Weights of a small GPT-style language model, trained from scratch on English Wikipedia.
Size: width 192, 4.26M parameters.
Architecture: RMSNorm before each block, rotary positions, no biases in attention or MLP.
Each number is 50 + 12 x the weight over the matrix's rms, rounded and kept within 0 to 99. Layers, rows and columns count from 0.

# up: layer 5 MLP up, 512x192, rms 0.144, rows 445-490, columns 0-47
# down: layer 5 MLP down (transposed), 512x192, rms 0.0605, rows 445-490, columns 0-47
# gate: layer 5 MLP gate, 512x192, rms 0.15, rows 446-491, columns 0-47
up445:60 44 34 55 66 68 40 44 72 66 43 54 64 53 67 45 37 46 46 40 41 34 53 52 40 27 43 60 55 34 53 48 59 51 66 61 64 44 61 35 59 44 49 63 33 37 48 49
down445:46 45 54 43 27 63 46 57 53 62 67 22 61 46 78 39 59 69 52 61 51 57 46 31 50 44 52 63 32 66 62 64 55 59 58 59 66 55 38 58 27 55 59 39 37 28 34 44
gate446:48 46 56 44 50 43 66 36 58 54 39 45 39 60 58 54 42 59 37 55 61 61 60 48 55 59 57 36 38 48 59 41 38 60 58 42 47 60 30 55 67 45 63 53 63 33 41 64
up446:63 40 48 53 37 46 40 51 43 10 44 44 45 36 58 43 56 48 78 81 35 41 28 39 65 47 51 63 46 55 47 38 61 58 45 38 46 59 54 45 46 46 56 43 63 43 47 19
down446:45 51 47 35 34 42 48 76 63 31 36 42 51 62 75 26 55 42 78 52 44 51 49 65 67 48 41 60 41 50 28 30 71 62 45 34 61 41 56 59 39 65 35 37 68 59 60 30
gate447:51 45 52 48 43 54 58 58 47 52 39 35 36 63 38 47 55 55 73 56 45 28 50 60 49 60 47 57 37 46 59 50 52 51 55 53 66 78 76 60 45 40 46 50 48 63 45 44
up447:39 31 41 47 35 62 55 37 30 56 47 65 31 48 49 65 42 75 29 58 58 77 56 79 74 39 55 49 61 41 49 53 60 36 24 73 26 45 61 50 43 53 47 50 50 56 57 82
down447:41 60 53 51 57 49 56 50 48 45 31 53 50 52 56 64 70 70 52 53 55 44 53 50 54 38 45 56 54 61 54 52 31 49 34 58 60 38 76 29 40 68 59 38 72 59 41 58
gate448:55 48 56 41 50 77 57 50 45 52 55 50 43 66 74 44 52 60 53 43 55 49 54 51 73 67 56 58 50 31 46 53 56 23 32 38 50 74 53 55 28 59 53 56 67 51 39 37
up448:56 61 62 38 46 51 43 41 61 50 27 47 48 32 33 48 34 43 49 54 37 55 51 59 60 55 52 61 51 51 44 51 39 73 71 41 56 56 36 45 43 53 44 33 54 49 54 48
down448:46 61 50 47 50 35 61 45 34 67 46 51 59 45 51 41 49 45 57 64 40 67 44 61 47 58 49 55 35 60 72 58 50 63 49 58 47 42 40 49 29 43 64 51 56 65 26 52
gate449:50 40 67 44 67 17 60 67 27 67 34 61 38 64 51 52 56 54 52 46 44 61 55 59 48 51 54 62 56 56 68 34 51 36 47 56 55 50 62 59 61 46 67 66 56 49 63 38
up449:44 37 47 38 60 32 61 67 74 48 33 61 71 60 50 60 50 49 69 60 45 69 45 43 47 64 63 30 48 49 51 48 35 52 32 66 64 49 44 40 48 54 64 60 55 49 66 30
down449:58 57 61 34 49 53 58 73 46 58 38 47 52 54 53 69 55 33 41 50 46 60 47 42 42 38 47 30 33 53 65 37 43 50 26 43 53 55 57 42 48 57 35 45 47 56 68 43
gate450:42 47 60 66 51 67 36 58 39 59 59 32 45 52 63 60 44 48 53 59 46 48 30 61 77 57 47 37 75 66 72 62 38 30 36 37 18 50 47 66 64 32 27 53 54 49 36 54
up450:34 52 35 26 38 56 28 64 37 51 40 54 40 39 57 32 40 47 46 61 71 46 47 49 39 58 48 49 65 49 43 45 32 40 45 70 21 32 53 49 65 59 46 41 22 56 47 45
down450:49 49 38 45 58 32 66 54 59 53 60 48 23 29 46 56 45 86 63 65 32 43 47 46 53 28 47 50 38 44 40 40 41 55 44 45 58 72 61 62 52 44 90 29 55 44 35 47
gate451:34 60 56 42 25 55 59 45 69 75 48 43 65 74 72 47 50 55 63 38 59 60 70 60 50 34 54 53 40 50 60 47 62 50 47 48 67 35 50 49 62 52 51 35 55 75 36 44
up451:33 68 53 53 59 59 55 49 56 52 66 45 45 47 49 46 51 51 45 62 46 54 23 59 37 62 68 49 65 48 53 35 44 53 38 60 62 65 67 67 50 50 72 74 59 54 62 36
down451:42 70 58 48 54 68 38 53 59 47 48 55 51 50 67 51 46 34 40 48 57 60 49 45 41 33 54 57 76 39 53 55 49 63 69 49 62 43 41 62 56 46 44 73 38 72 61 58
gate452:39 48 57 61 34 40 64 61 56 67 73 63 36 56 55 45 45 40 66 51 39 69 45 64 54 56 56 55 64 60 52 53 66 63 46 43 42 29 57 52 26 32 46 45 58 58 62 31
up452:47 53 60 65 50 28 73 78 51 62 28 35 38 31 59 66 35 62 56 56 50 33 37 70 54 67 50 64 46 70 48 36 59 61 47 66 44 56 52 70 53 35 50 65 53 59 54 54
down452:48 70 47 53 56 44 56 68 75 67 56 66 52 53 58 27 45 66 36 59 50 57 55 51 41 62 43 61 52 51 36 63 59 48 34 48 64 43 39 86 57 40 61 41 49 47 37 36
gate453:53 53 67 34 84 53 58 54 46 30 71 64 31 69 72 61 42 59 48 66 47 41 53 38 51 38 50 71 50 36 71 31 52 48 49 24 48 53 42 47 38 33 45 32 48 65 41 39
up453:46 81 45 74 66 65 69 67 42 43 57 47 69 47 48 32 57 49 42 42 49 62 49 35 20 51 32 37 35 56 46 52 62 48 51 55 70 48 56 47 39 70 61 47 36 48 44 48
down453:63 61 56 42 43 52 50 41 52 50 54 58 38 36 60 49 55 54 20 26 54 59 50 41 28 57 36 55 48 50 54 43 48 28 22 33 35 38 65 56 50 54 40 71 56 42 82 37
gate454:67 73 34 49 55 45 61 44 55 51 50 36 62 84 52 59 54 32 66 68 48 52 57 48 29 56 60 51 42 69 52 37 44 44 32 61 43 47 40 43 54 39 58 59 58 50 50 42
up454:42 47 45 51 45 51 46 48 31 73 67 49 43 44 49 48 40 44 39 34 50 22 47 39 60 22 61 55 57 40 36 36 32 37 61 54 53 30 67 63 65 42 54 52 18 53 58 38
down454:56 55 42 43 52 48 51 57 41 43 75 68 45 68 47 50 59 69 46 47 46 54 41 47 68 65 38 66 31 51 45 57 45 37 60 47 57 56 49 63 43 30 45 33 53 42 37 40
gate455:48 20 62 35 43 61 43 48 38 65 34 41 65 43 50 53 53 59 54 54 44 52 51 53 73 40 27 54 43 58 36 64 63 60 69 43 52 53 36 62 50 45 46 34 50 60 38 50
up455:60 36 57 71 58 54 72 41 39 47 64 70 54 62 63 31 43 52 77 28 43 76 51 68 49 42 52 28 44 62 62 36 53 56 28 53 59 58 43 47 39 45 40 50 47 38 59 58
down455:48 42 52 54 55 50 65 44 56 51 67 66 51 53 48 82 53 41 39 44 49 38 62 41 24 42 70 38 52 38 57 29 47 60 64 55 44 56 68 72 26 23 63 52 51 49 32 55
gate456:50 43 50 57 40 54 56 31 41 49 66 57 54 69 44 55 67 25 46 55 59 35 27 50 30 80 26 51 57 62 53 47 63 49 51 56 45 55 45 75 50 36 35 62 58 62 48 80
up456:63 60 63 49 53 52 38 71 57 46 51 28 51 52 46 76 64 48 54 46 43 36 60 42 44 76 43 61 54 70 68 47 60 54 45 44 44 56 48 69 51 46 53 48 53 24 53 51
down456:40 44 71 37 66 14 48 54 27 62 56 62 51 39 38 44 50 41 33 25 47 47 59 50 25 46 31 61 49 62 54 30 52 54 57 53 44 49 38 38 53 67 57 55 60 35 34 39
gate457:34 34 55 52 55 52 41 35 35 39 50 41 42 44 64 56 49 51 59 72 43 17 53 53 40 29 41 53 40 27 48 51 72 51 60 32 66 47 25 70 50 45 51 42 38 57 37 32
up457:45 73 67 57 40 62 58 64 84 57 65 63 79 52 58 48 21 34 50 51 65 74 55 62 60 55 55 30 41 56 51 63 58 56 34 86 44 63 53 47 71 55 59 68 52 42 47 66
down457:48 26 63 59 45 41 56 25 67 41 59 52 46 35 45 49 40 60 35 60 87 55 36 75 35 74 52 56 55 56 75 49 32 43 56 46 40 55 51 32 55 61 33 67 51 47 45 29
gate458:61 64 44 50 52 64 63 52 34 59 53 49 57 56 60 63 45 63 58 64 53 56 43 55 26 45 53 48 88 54 45 50 86 61 63 70 40 39 28 65 53 38 33 55 55 51 65 42
up458:58 76 51 62 71 81 53 64 42 47 62 51 70 30 40 31 46 65 53 38 63 58 42 27 42 71 63 55 63 62 54 62 49 67 42 59 54 36 69 55 66 46 37 60 66 52 52 46
down458:53 50 44 24 48 63 62 51 51 50 46 53 60 41 56 47 58 57 43 51 26 51 66 36 69 68 67 46 41 51 51 51 53 53 55 26 45 36 46 59 62 59 41 55 57 47 82 54
gate459:46 58 22 41 59 32 36 39 46 33 59 75 60 47 42 58 51 28 30 67 49 53 53 53 53 38 43 49 48 42 58 52 67 42 48 30 57 67 46 38 55 22 54 58 53 52 45 59
up459:59 62 59 57 59 56 43 19 59 55 54 64 54 62 66 51 55 42 32 43 64 34 47 69 46 41 42 43 66 37 70 73 38 62 34 56 55 53 58 57 45 57 63 60 36 52 71 72
down459:56 54 39 55 47 46 52 30 62 49 64 61 45 55 54 60 44 57 49 71 36 55 51 31 63 56 61 51 29 43 46 58 43 56 50 45 60 37 40 49 49 42 64 58 43 68 56 37
gate460:60 73 61 50 55 52 59 69 35 61 67 33 41 59 62 35 40 78 41 52 54 56 50 65 67 52 67 50 55 68 71 63 58 48 44 59 49 51 44 67 38 69 35 42 58 67 59 47
up460:44 55 36 54 55 63 59 27 36 66 54 30 52 67 63 61 46 73 37 50 50 56 51 49 47 39 50 67 46 34 46 56 60 51 65 51 57 34 67 56 65 50 53 51 56 57 63 40
down460:62 43 42 43 56 64 48 40 50 62 38 52 61 28 67 60 35 55 40 42 46 39 56 45 35 52 47 48 43 57 58 43 58 44 42 65 56 43 59 54 44 52 32 52 63 62 48 41
gate461:40 53 69 44 43 37 57 34 55 50 74 52 35 43 53 43 37 35 55 48 30 44 71 55 49 42 52 67 26 52 48 30 55 55 44 62 61 55 61 37 50 65 58 60 48 55 46 35
up461:64 48 46 42 73 45 75 52 49 64 39 65 60 60 61 57 78 56 45 42 35 58 35 58 62 55 53 36 55 41 47 43 34 65 33 41 48 71 57 34 50 61 48 52 49 43 54 49
down461:52 44 38 63 40 35 42 49 35 50 52 48 49 44 64 34 29 43 51 43 53 75 64 44 49 44 64 61 53 35 50 47 38 69 50 50 52 49 59 55 48 35 55 39 52 43 51 52
gate462:57 38 64 48 55 37 63 31 46 69 40 44 53 46 64 46 63 54 35 60 27 56 46 41 49 67 33 47 55 64 40 66 42 55 44 39 64 59 55 45 64 67 37 49 73 65 49 61
up462:46 51 47 58 48 57 58 58 49 46 34 31 47 51 34 49 49 52 49 68 72 44 41 63 75 43 44 62 42 32 43 66 57 55 47 50 47 57 52 33 46 50 61 39 40 38 52 40
down462:37 37 43 46 50 48 47 44 27 52 41 42 52 60 42 35 66 52 55 67 42 23 59 66 56 50 74 52 34 47 50 48 20 51 52 18 50 47 51 64 57 44 49 46 57 41 49 51
gate463:52 61 49 57 61 45 47 48 37 50 60 56 60 54 68 50 47 67 38 51 58 47 67 51 69 39 50 77 55 55 69 30 41 61 52 60 47 62 37 50 56 70 24 43 71 55 35 32
up463:57 37 50 43 58 61 59 65 53 52 65 51 66 64 54 49 46 36 33 42 73 54 70 40 42 28 59 74 33 52 51 48 46 63 41 64 49 73 60 56 39 50 48 49 61 47 25 53
down463:55 45 64 49 33 32 45 51 62 37 47 47 62 58 42 45 45 45 53 44 46 76 36 76 55 47 48 45 61 54 31 50 64 70 53 62 36 36 55 79 46 15 55 49 49 34 44 51
gate464:42 57 36 64 43 61 56 49 56 63 49 41 60 53 40 47 44 59 31 70 35 48 47 52 56 39 56 60 43 52 26 59 47 46 48 45 40 51 45 42 54 47 51 39 41 79 47 48
up464:54 71 52 68 50 46 58 43 47 64 57 45 25 51 61 42 60 47 38 46 33 43 50 60 58 49 47 48 54 40 30 51 46 30 63 52 53 38 44 23 37 41 52 43 47 26 47 47
down464:56 44 76 54 33 59 49 46 63 40 61 45 21 42 58 59 54 33 47 53 56 56 53 23 62 46 46 68 54 51 59 50 53 47 25 38 58 56 60 40 70 45 60 57 48 66 50 56
gate465:46 54 51 44 37 50 49 36 22 64 40 28 37 60 41 54 40 47 53 42 42 34 53 30 50 57 25 48 49 53 44 49 70 24 45 38 43 47 66 63 59 37 49 68 63 72 44 46
up465:68 53 37 62 73 41 54 57 41 49 60 47 86 63 51 56 71 42 36 68 58 56 48 60 49 51 58 50 44 53 43 50 31 44 39 76 63 46 49 60 49 49 29 46 48 35 57 54
down465:40 58 55 62 25 47 59 43 56 42 46 45 60 57 63 36 66 54 62 40 60 53 38 61 19 42 33 59 66 56 58 68 66 65 48 56 68 62 60 66 29 30 53 52 51 39 45 47
gate466:42 54 35 60 54 47 63 46 31 61 54 49 58 44 42 49 48 55 34 68 55 48 60 43 58 39 37 27 48 50 57 33 56 64 34 52 47 70 53 34 46 29 60 47 50 74 46 54
up466:46 60 66 54 38 46 51 59 59 50 24 52 58 42 17 47 36 14 56 37 59 44 60 49 43 61 54 45 19 51 50 58 40 26 56 42 35 50 49 57 48 49 65 53 40 47 53 50
down466:60 56 41 54 56 48 51 28 64 46 49 62 48 50 61 35 59 43 32 62 52 60 55 27 42 52 58 47 68 35 23 39 70 76 64 56 45 39 68 71 46 62 47 51 22 54 53 66
gate467:41 45 64 47 70 61 61 50 40 32 65 60 77 46 49 28 52 51 44 48 50 71 56 50 54 30 46 53 35 38 46 67 53 64 30 63 66 43 62 53 63 34 57 42 67 58 42 74
up467:44 54 37 49 44 45 68 42 61 50 44 21 34 32 59 45 46 45 39 50 45 49 58 57 41 54 65 28 56 61 51 61 41 45 69 33 41 50 43 66 30 60 35 32 20 64 57 40
down467:41 28 40 57 38 41 66 25 57 28 27 26 54 62 54 39 61 52 42 36 53 57 63 63 61 52 46 51 59 63 62 50 68 59 35 52 48 41 53 56 43 46 64 30 33 45 67 53
gate468:51 33 31 30 55 41 42 57 39 45 37 39 63 71 46 42 40 45 71 74 64 61 54 57 54 45 45 36 38 44 44 34 36 45 46 43 60 73 41 54 52 34 43 33 58 63 43 58
up468:66 58 52 63 61 37 42 69 42 62 30 60 35 58 45 54 20 73 60 29 40 50 63 50 52 61 72 71 37 62 54 55 60 57 64 55 42 35 52 33 36 41 57 45 45 35 50 42
down468:45 43 40 46 33 38 54 57 48 66 54 45 46 56 41 44 58 42 72 46 58 59 65 46 76 60 49 62 52 54 47 38 42 59 47 53 29 44 58 70 55 63 47 41 43 53 55 31
gate469:42 37 52 61 43 57 69 45 48 56 59 16 58 58 20 51 51 55 47 62 43 55 50 55 59 41 48 60 54 50 59 42 38 54 46 40 37 54 41 58 55 61 60 49 61 43 46 77
up469:31 56 44 61 62 58 52 42 42 63 59 39 64 47 28 44 56 78 44 43 51 44 47 58 49 37 60 35 61 56 47 67 52 49 69 29 46 49 53 61 47 44 40 48 61 61 49 32
down469:45 48 51 56 55 71 28 46 60 45 63 64 53 48 66 56 49 33 34 43 29 36 34 55 66 51 73 44 52 63 38 51 42 36 35 46 55 56 41 76 47 60 70 58 65 58 49 61
gate470:49 74 61 61 53 59 59 57 54 68 33 44 64 63 69 59 32 33 38 56 45 44 54 32 54 34 55 41 44 57 69 53 50 52 55 34 67 58 35 55 41 71 52 40 51 53 29 29
up470:48 58 64 34 46 30 40 57 49 71 52 47 49 58 54 43 70 65 44 53 70 47 43 43 39 74 48 40 62 34 52 66 52 47 35 51 49 55 48 52 58 56 43 49 49 50 48 61
down470:42 51 63 68 24 44 47 62 49 40 76 58 51 66 56 28 52 70 36 47 55 54 49 53 48 36 34 53 43 48 47 41 42 34 43 65 69 52 54 28 53 54 76 45 54 54 49 45
gate471:62 57 54 46 41 51 58 53 42 42 31 49 36 48 43 77 44 51 44 53 45 66 58 68 62 42 50 69 48 48 61 65 63 60 43 59 33 57 42 59 65 63 62 33 66 54 38 40
up471:56 51 30 46 49 47 55 55 45 63 42 42 53 69 65 44 66 50 51 37 38 66 52 43 44 68 60 44 70 37 44 62 47 49 47 73 72 40 68 40 46 17 45 66 50 58 54 59
down471:53 55 51 52 51 43 63 35 45 65 59 50 70 41 43 42 45 57 67 46 35 61 54 70 48 35 66 52 47 52 41 57 43 51 63 76 36 60 55 30 59 38 60 46 31 53 29 58
gate472:47 54 35 52 45 66 25 26 59 49 41 47 40 44 45 47 33 63 52 41 44 31 36 45 48 54 57 31 81 58 68 29 33 66 49 31 54 61 58 34 62 60 46 21 66 64 40 56
up472:65 46 29 36 66 60 46 60 44 58 45 57 39 62 42 44 36 62 52 72 61 32 41 43 41 32 61 30 56 47 72 49 34 52 69 56 57 58 68 46 64 43 51 50 66 55 31 62
down472:70 31 46 64 54 58 53 70 49 44 62 64 42 17 42 58 52 73 34 43 40 35 30 55 53 33 55 30 50 59 62 53 36 43 64 49 61 45 47 66 55 31 39 35 48 48 48 51
gate473:59 39 69 59 63 60 44 62 35 47 46 40 73 78 39 38 21 34 42 61 15 34 60 41 39 55 41 39 59 43 45 34 59 52 61 62 35 54 38 42 52 61 59 41 57 66 37 43
up473:72 52 54 37 48 32 43 57 37 42 28 50 65 67 32 61 40 51 53 41 65 59 41 32 51 53 50 56 35 68 42 61 55 66 45 53 39 60 64 41 59 29 52 63 46 46 37 46
down473:32 52 49 49 48 31 60 31 45 48 46 50 61 45 68 50 51 54 42 36 34 52 44 49 74 54 38 54 54 41 39 74 49 46 50 53 57 34 48 69 53 46 39 67 51 68 54 48
gate474:27 59 49 53 40 54 45 49 65 54 61 45 54 53 47 46 48 55 34 44 60 78 47 61 57 69 54 63 35 53 59 48 51 37 55 53 48 32 31 67 56 52 50 39 48 60 43 41
up474:43 43 53 52 49 57 61 56 38 46 52 60 55 64 50 68 39 43 37 37 63 52 49 37 65 50 64 54 68 57 70 53 56 49 44 60 60 54 45 42 44 56 58 38 37 56 55 56
down474:33 50 24 38 36 36 66 44 48 44 49 52 31 39 54 81 50 53 49 32 45 27 28 48 45 58 53 40 39 35 44 43 61 59 56 41 58 60 47 49 38 53 60 36 32 57 54 55
gate475:48 51 69 49 65 58 51 37 54 52 43 75 49 57 65 57 48 49 45 39 42 56 41 30 66 58 40 69 67 48 64 54 39 49 37 42 61 37 49 65 68 28 70 54 31 56 47 64
up475:61 41 63 29 38 34 54 58 47 41 62 67 61 61 28 38 61 29 66 63 38 64 49 43 73 42 33 36 47 46 68 44 36 55 45 73 44 26 47 44 50 29 63 65 56 56 42 73
down475:38 62 71 55 36 47 54 59 28 22 72 39 45 45 50 67 50 60 42 74 29 73 53 37 55 43 66 46 26 43 60 53 28 46 52 58 49 33 43 46 45 81 36 49 52 62 50 64
gate476:32 41 54 37 67 60 46 62 48 37 62 56 52 43 69 28 58 51 39 56 44 34 61 52 58 26 44 48 38 82 45 63 55 54 55 55 70 47 57 50 55 28 46 60 41 61 40 47
up476:47 63 51 38 51 44 53 54 39 22 60 37 58 49 53 62 72 47 62 65 48 36 44 54 75 68 33 60 47 66 57 52 54 53 69 64 74 56 67 52 58 36 58 44 42 59 38 52
down476:38 51 65 36 48 45 43 53 57 63 64 46 46 59 44 41 47 58 40 36 64 57 50 42 56 44 36 54 64 57 36 41 59 22 46 35 69 38 48 65 45 50 71 59 54 27 51 60
gate477:30 64 63 26 56 31 39 56 63 47 43 57 46 57 63 38 43 56 49 28 55 44 52 54 41 72 71 50 60 65 50 46 69 40 61 46 10 63 41 59 58 48 74 53 54 35 54 61
up477:63 36 39 59 59 62 34 55 47 58 60 52 55 45 42 61 56 46 47 45 67 56 52 30 57 42 63 57 28 39 49 41 40 45 55 66 56 29 40 46 35 41 60 37 57 53 49 65
down477:30 52 45 52 70 60 56 34 66 67 66 53 52 26 51 51 49 51 51 47 50 33 43 42 66 39 44 54 61 48 35 40 51 25 34 43 66 37 60 33 42 69 52 48 44 42 37 59
gate478:49 41 60 31 64 70 47 55 44 67 19 64 51 62 50 31 50 50 58 40 64 58 50 44 55 60 38 65 49 51 46 48 50 25 56 75 62 56 53 55 65 53 43 45 55 55 49 35
up478:63 70 51 69 30 54 54 57 30 40 72 52 50 54 56 56 32 68 22 59 51 33 37 40 50 66 46 62 31 37 50 31 39 39 34 50 35 66 55 57 49 68 63 66 55 49 47 49
down478:64 50 35 51 61 56 52 64 55 44 38 38 56 44 45 57 50 45 48 54 59 45 58 64 76 52 71 43 35 52 46 52 50 65 43 29 54 47 53 38 39 51 37 36 47 84 47 45
gate479:35 63 38 56 52 40 38 38 30 57 60 46 55 57 45 51 21 45 66 61 50 46 43 45 60 60 52 58 64 43 40 36 49 49 43 51 49 58 41 68 63 59 45 63 78 64 37 42
up479:38 52 57 69 48 48 65 50 57 50 48 36 77 47 46 34 68 44 50 56 68 35 61 52 39 55 58 37 55 56 51 44 44 35 34 54 59 40 16 57 54 47 45 39 52 34 49 55
down479:75 62 53 57 49 51 56 50 60 66 51 55 54 54 65 56 40 48 37 50 71 55 55 50 56 43 58 51 49 38 53 39 48 43 64 64 51 55 49 28 56 56 52 43 61 58 37 53
gate480:59 47 38 67 51 54 54 61 46 63 47 61 53 53 37 61 38 54 43 58 24 57 52 35 44 43 42 39 41 49 46 30 59 43 59 67 51 57 75 68 54 33 56 39 64 58 46 38
up480:58 43 49 47 64 52 49 28 47 58 64 44 27 57 59 54 58 41 52 31 72 36 68 64 30 45 53 47 69 49 48 70 31 45 59 38 50 69 33 42 39 62 33 42 32 39 37 57
down480:46 51 54 85 55 55 62 39 56 46 69 37 46 71 70 33 30 23 35 35 46 32 41 50 44 36 58 54 62 56 48 63 60 49 64 40 62 41 64 60 37 65 38 59 52 53 42 52
gate481:35 65 44 53 74 47 66 51 52 61 56 53 44 55 68 44 48 56 43 38 68 32 54 46 40 44 45 59 27 52 30 37 24 57 30 42 46 58 54 60 53 38 63 51 36 63 38 55
up481:61 45 53 62 68 28 56 71 40 45 55 40 38 60 43 48 40 46 52 43 56 31 53 57 35 31 44 69 44 65 40 41 48 56 60 50 52 55 55 64 46 64 65 55 46 58 51 60
down481:63 33 60 48 32 27 43 52 64 43 52 69 41 46 41 58 73 61 44 51 33 48 61 50 40 62 37 53 56 42 57 47 66 40 59 51 78 42 40 43 57 64 43 36 43 26 53 44
gate482:39 63 48 39 51 54 54 51 65 38 65 49 65 72 46 45 38 51 68 63 53 68 64 40 54 66 39 38 50 44 47 32 56 53 42 44 67 31 50 51 54 61 61 58 57 45 41 50
up482:48 60 42 58 68 45 80 49 25 41 39 37 54 37 63 67 54 41 38 49 45 37 64 35 60 63 39 60 48 56 30 63 53 42 40 37 32 40 61 66 36 28 33 41 58 41 37 61
down482:58 40 42 46 64 29 52 33 50 46 52 48 54 75 61 48 57 46 59 55 53 40 70 50 61 24 47 54 45 50 49 37 44 61 58 60 68 56 37 54 48 46 54 34 34 61 33 36
gate483:37 53 41 61 57 30 65 49 64 53 66 67 59 35 54 67 49 49 40 40 53 69 45 16 20 60 38 42 66 68 40 55 58 77 44 79 57 48 60 24 65 58 45 47 64 59 46 63
up483:44 58 37 43 55 67 42 19 40 28 59 46 57 45 43 48 63 50 43 51 61 29 55 32 66 45 38 76 46 46 51 55 61 77 57 46 52 40 67 48 45 56 66 38 60 51 36 56
down483:45 33 62 56 36 69 20 54 56 39 44 48 44 37 48 41 56 54 40 83 56 42 41 65 59 43 51 45 47 49 45 47 37 39 53 45 32 36 40 53 53 65 29 58 47 47 52 41
gate484:61 55 70 41 45 42 48 35 39 62 52 41 55 71 66 58 46 41 75 60 57 38 44 57 36 40 70 47 59 52 51 58 63 42 35 49 61 45 47 55 51 34 37 28 61 58 50 53
up484:63 38 42 52 44 63 51 49 56 71 46 51 58 58 62 42 50 47 56 61 50 55 46 45 44 42 51 48 54 61 54 43 39 59 50 34 48 48 57 42 32 43 47 58 71 46 63 54
down484:40 57 67 51 53 51 39 63 65 40 57 44 56 26 40 55 31 48 55 32 32 47 35 28 53 41 54 27 61 69 55 48 67 32 54 47 46 54 67 25 58 53 38 44 41 35 30 59
gate485:60 57 65 44 49 61 54 44 66 56 39 35 79 59 51 54 32 38 58 46 41 68 35 49 49 52 64 52 71 62 58 65 47 33 56 50 63 50 49 60 46 28 50 49 66 47 53 45
up485:66 56 37 25 44 49 41 51 26 72 43 51 58 49 73 32 68 45 47 65 59 47 69 41 82 49 50 66 55 30 60 59 48 71 56 72 44 64 37 49 33 57 37 40 72 52 60 71
down485:41 52 63 44 61 46 69 69 48 55 45 42 22 79 66 10 58 56 47 35 33 48 51 34 57 42 35 59 51 60 64 33 55 57 67 39 67 51 61 48 56 67 65 57 63 64 40 39
gate486:35 60 66 38 56 47 43 56 51 65 36 52 33 56 49 44 50 61 48 81 67 36 56 50 41 44 44 54 54 54 50 27 39 49 83 45 50 53 49 27 54 47 62 50 57 67 35 34
up486:45 40 60 41 43 69 60 44 56 59 44 43 52 60 65 31 52 56 59 44 45 65 38 69 55 55 49 46 48 69 68 61 39 51 59 68 51 47 39 45 44 53 48 52 52 58 68 28
down486:47 63 65 57 71 64 61 57 46 56 33 61 49 41 38 64 58 35 50 35 52 50 47 42 40 42 25 61 41 34 48 55 47 50 57 72 37 56 58 47 57 42 51 54 61 43 48 60
gate487:44 71 31 37 56 56 48 20 39 53 49 41 53 34 60 59 64 14 61 35 59 46 30 56 74 42 49 48 40 91 46 40 53 58 38 37 49 60 63 62 42 53 54 69 35 43 47 66
up487:25 66 28 62 50 65 59 27 23 45 38 48 52 39 47 64 63 56 51 49 36 41 70 59 54 47 58 56 70 51 46 59 66 46 43 34 46 45 54 43 63 67 39 60 52 62 50 47
down487:39 34 48 52 47 45 56 55 46 47 43 53 48 57 71 60 39 40 43 20 56 38 58 21 44 58 58 39 53 47 36 68 44 46 42 53 48 50 28 42 50 54 55 32 32 73 78 36
gate488:59 46 77 63 53 73 65 39 71 50 33 27 56 69 44 59 40 59 47 38 47 57 54 30 66 59 61 72 49 50 45 62 61 57 16 50 45 61 51 28 41 76 54 47 38 77 43 47
up488:56 49 55 52 59 37 60 60 66 38 40 58 59 52 60 38 59 45 46 39 46 45 57 42 53 60 57 57 55 67 50 49 64 34 38 64 57 47 67 33 47 49 42 50 42 52 37 48
down488:59 38 36 36 68 49 34 54 38 42 57 60 38 24 48 42 63 45 58 62 66 50 63 62 41 32 51 27 57 51 45 34 18 57 54 47 45 37 50 43 49 36 25 57 68 24 68 45
gate489:37 58 57 65 65 52 43 44 62 60 41 62 58 41 53 56 46 83 55 65 44 38 53 64 63 45 58 54 57 47 54 41 54 43 67 30 37 41 57 61 53 55 54 70 61 67 42 45
up489:37 33 37 59 34 33 58 27 59 37 54 54 33 59 49 48 49 63 41 60 43 51 46 60 68 51 79 70 67 51 48 69 59 54 29 39 54 51 61 87 48 53 53 33 37 43 57 47
down489:39 50 55 49 41 52 51 60 34 41 59 49 38 72 54 50 40 56 71 53 41 39 49 49 73 52 54 56 44 60 35 54 50 47 55 49 71 36 53 82 60 64 48 56 60 61 43 62
gate490:56 49 75 33 72 36 47 77 46 75 58 43 58 67 56 58 29 14 57 62 41 60 80 44 37 54 54 62 70 47 46 46 65 39 67 47 49 45 37 43 64 42 58 44 39 46 28 44
up490:39 63 59 45 42 82 64 50 48 44 43 41 36 50 52 38 66 54 38 61 55 10 52 65 35 64 52 41 45 29 47 43 46 60 34 59 72 56 22 51 37 65 54 56 41 58 81 48
down490:56 67 49 57 60 54 48 28 60 50 51 62 66 65 55 26 49 54 50 53 57 42 37 65 55 34 68 34 78 45 52 57 74 54 58 38 63 56 58 35 39 34 50 59 61 76 51 48
gate491:52 61 52 40 42 54 59 50 37 44 55 50 43 71 59 44 73 54 46 53 30 61 53 40 53 39 31 48 51 65 56 50 44 59 70 29 54 63 48 66 50 51 62 31 52 64 47 59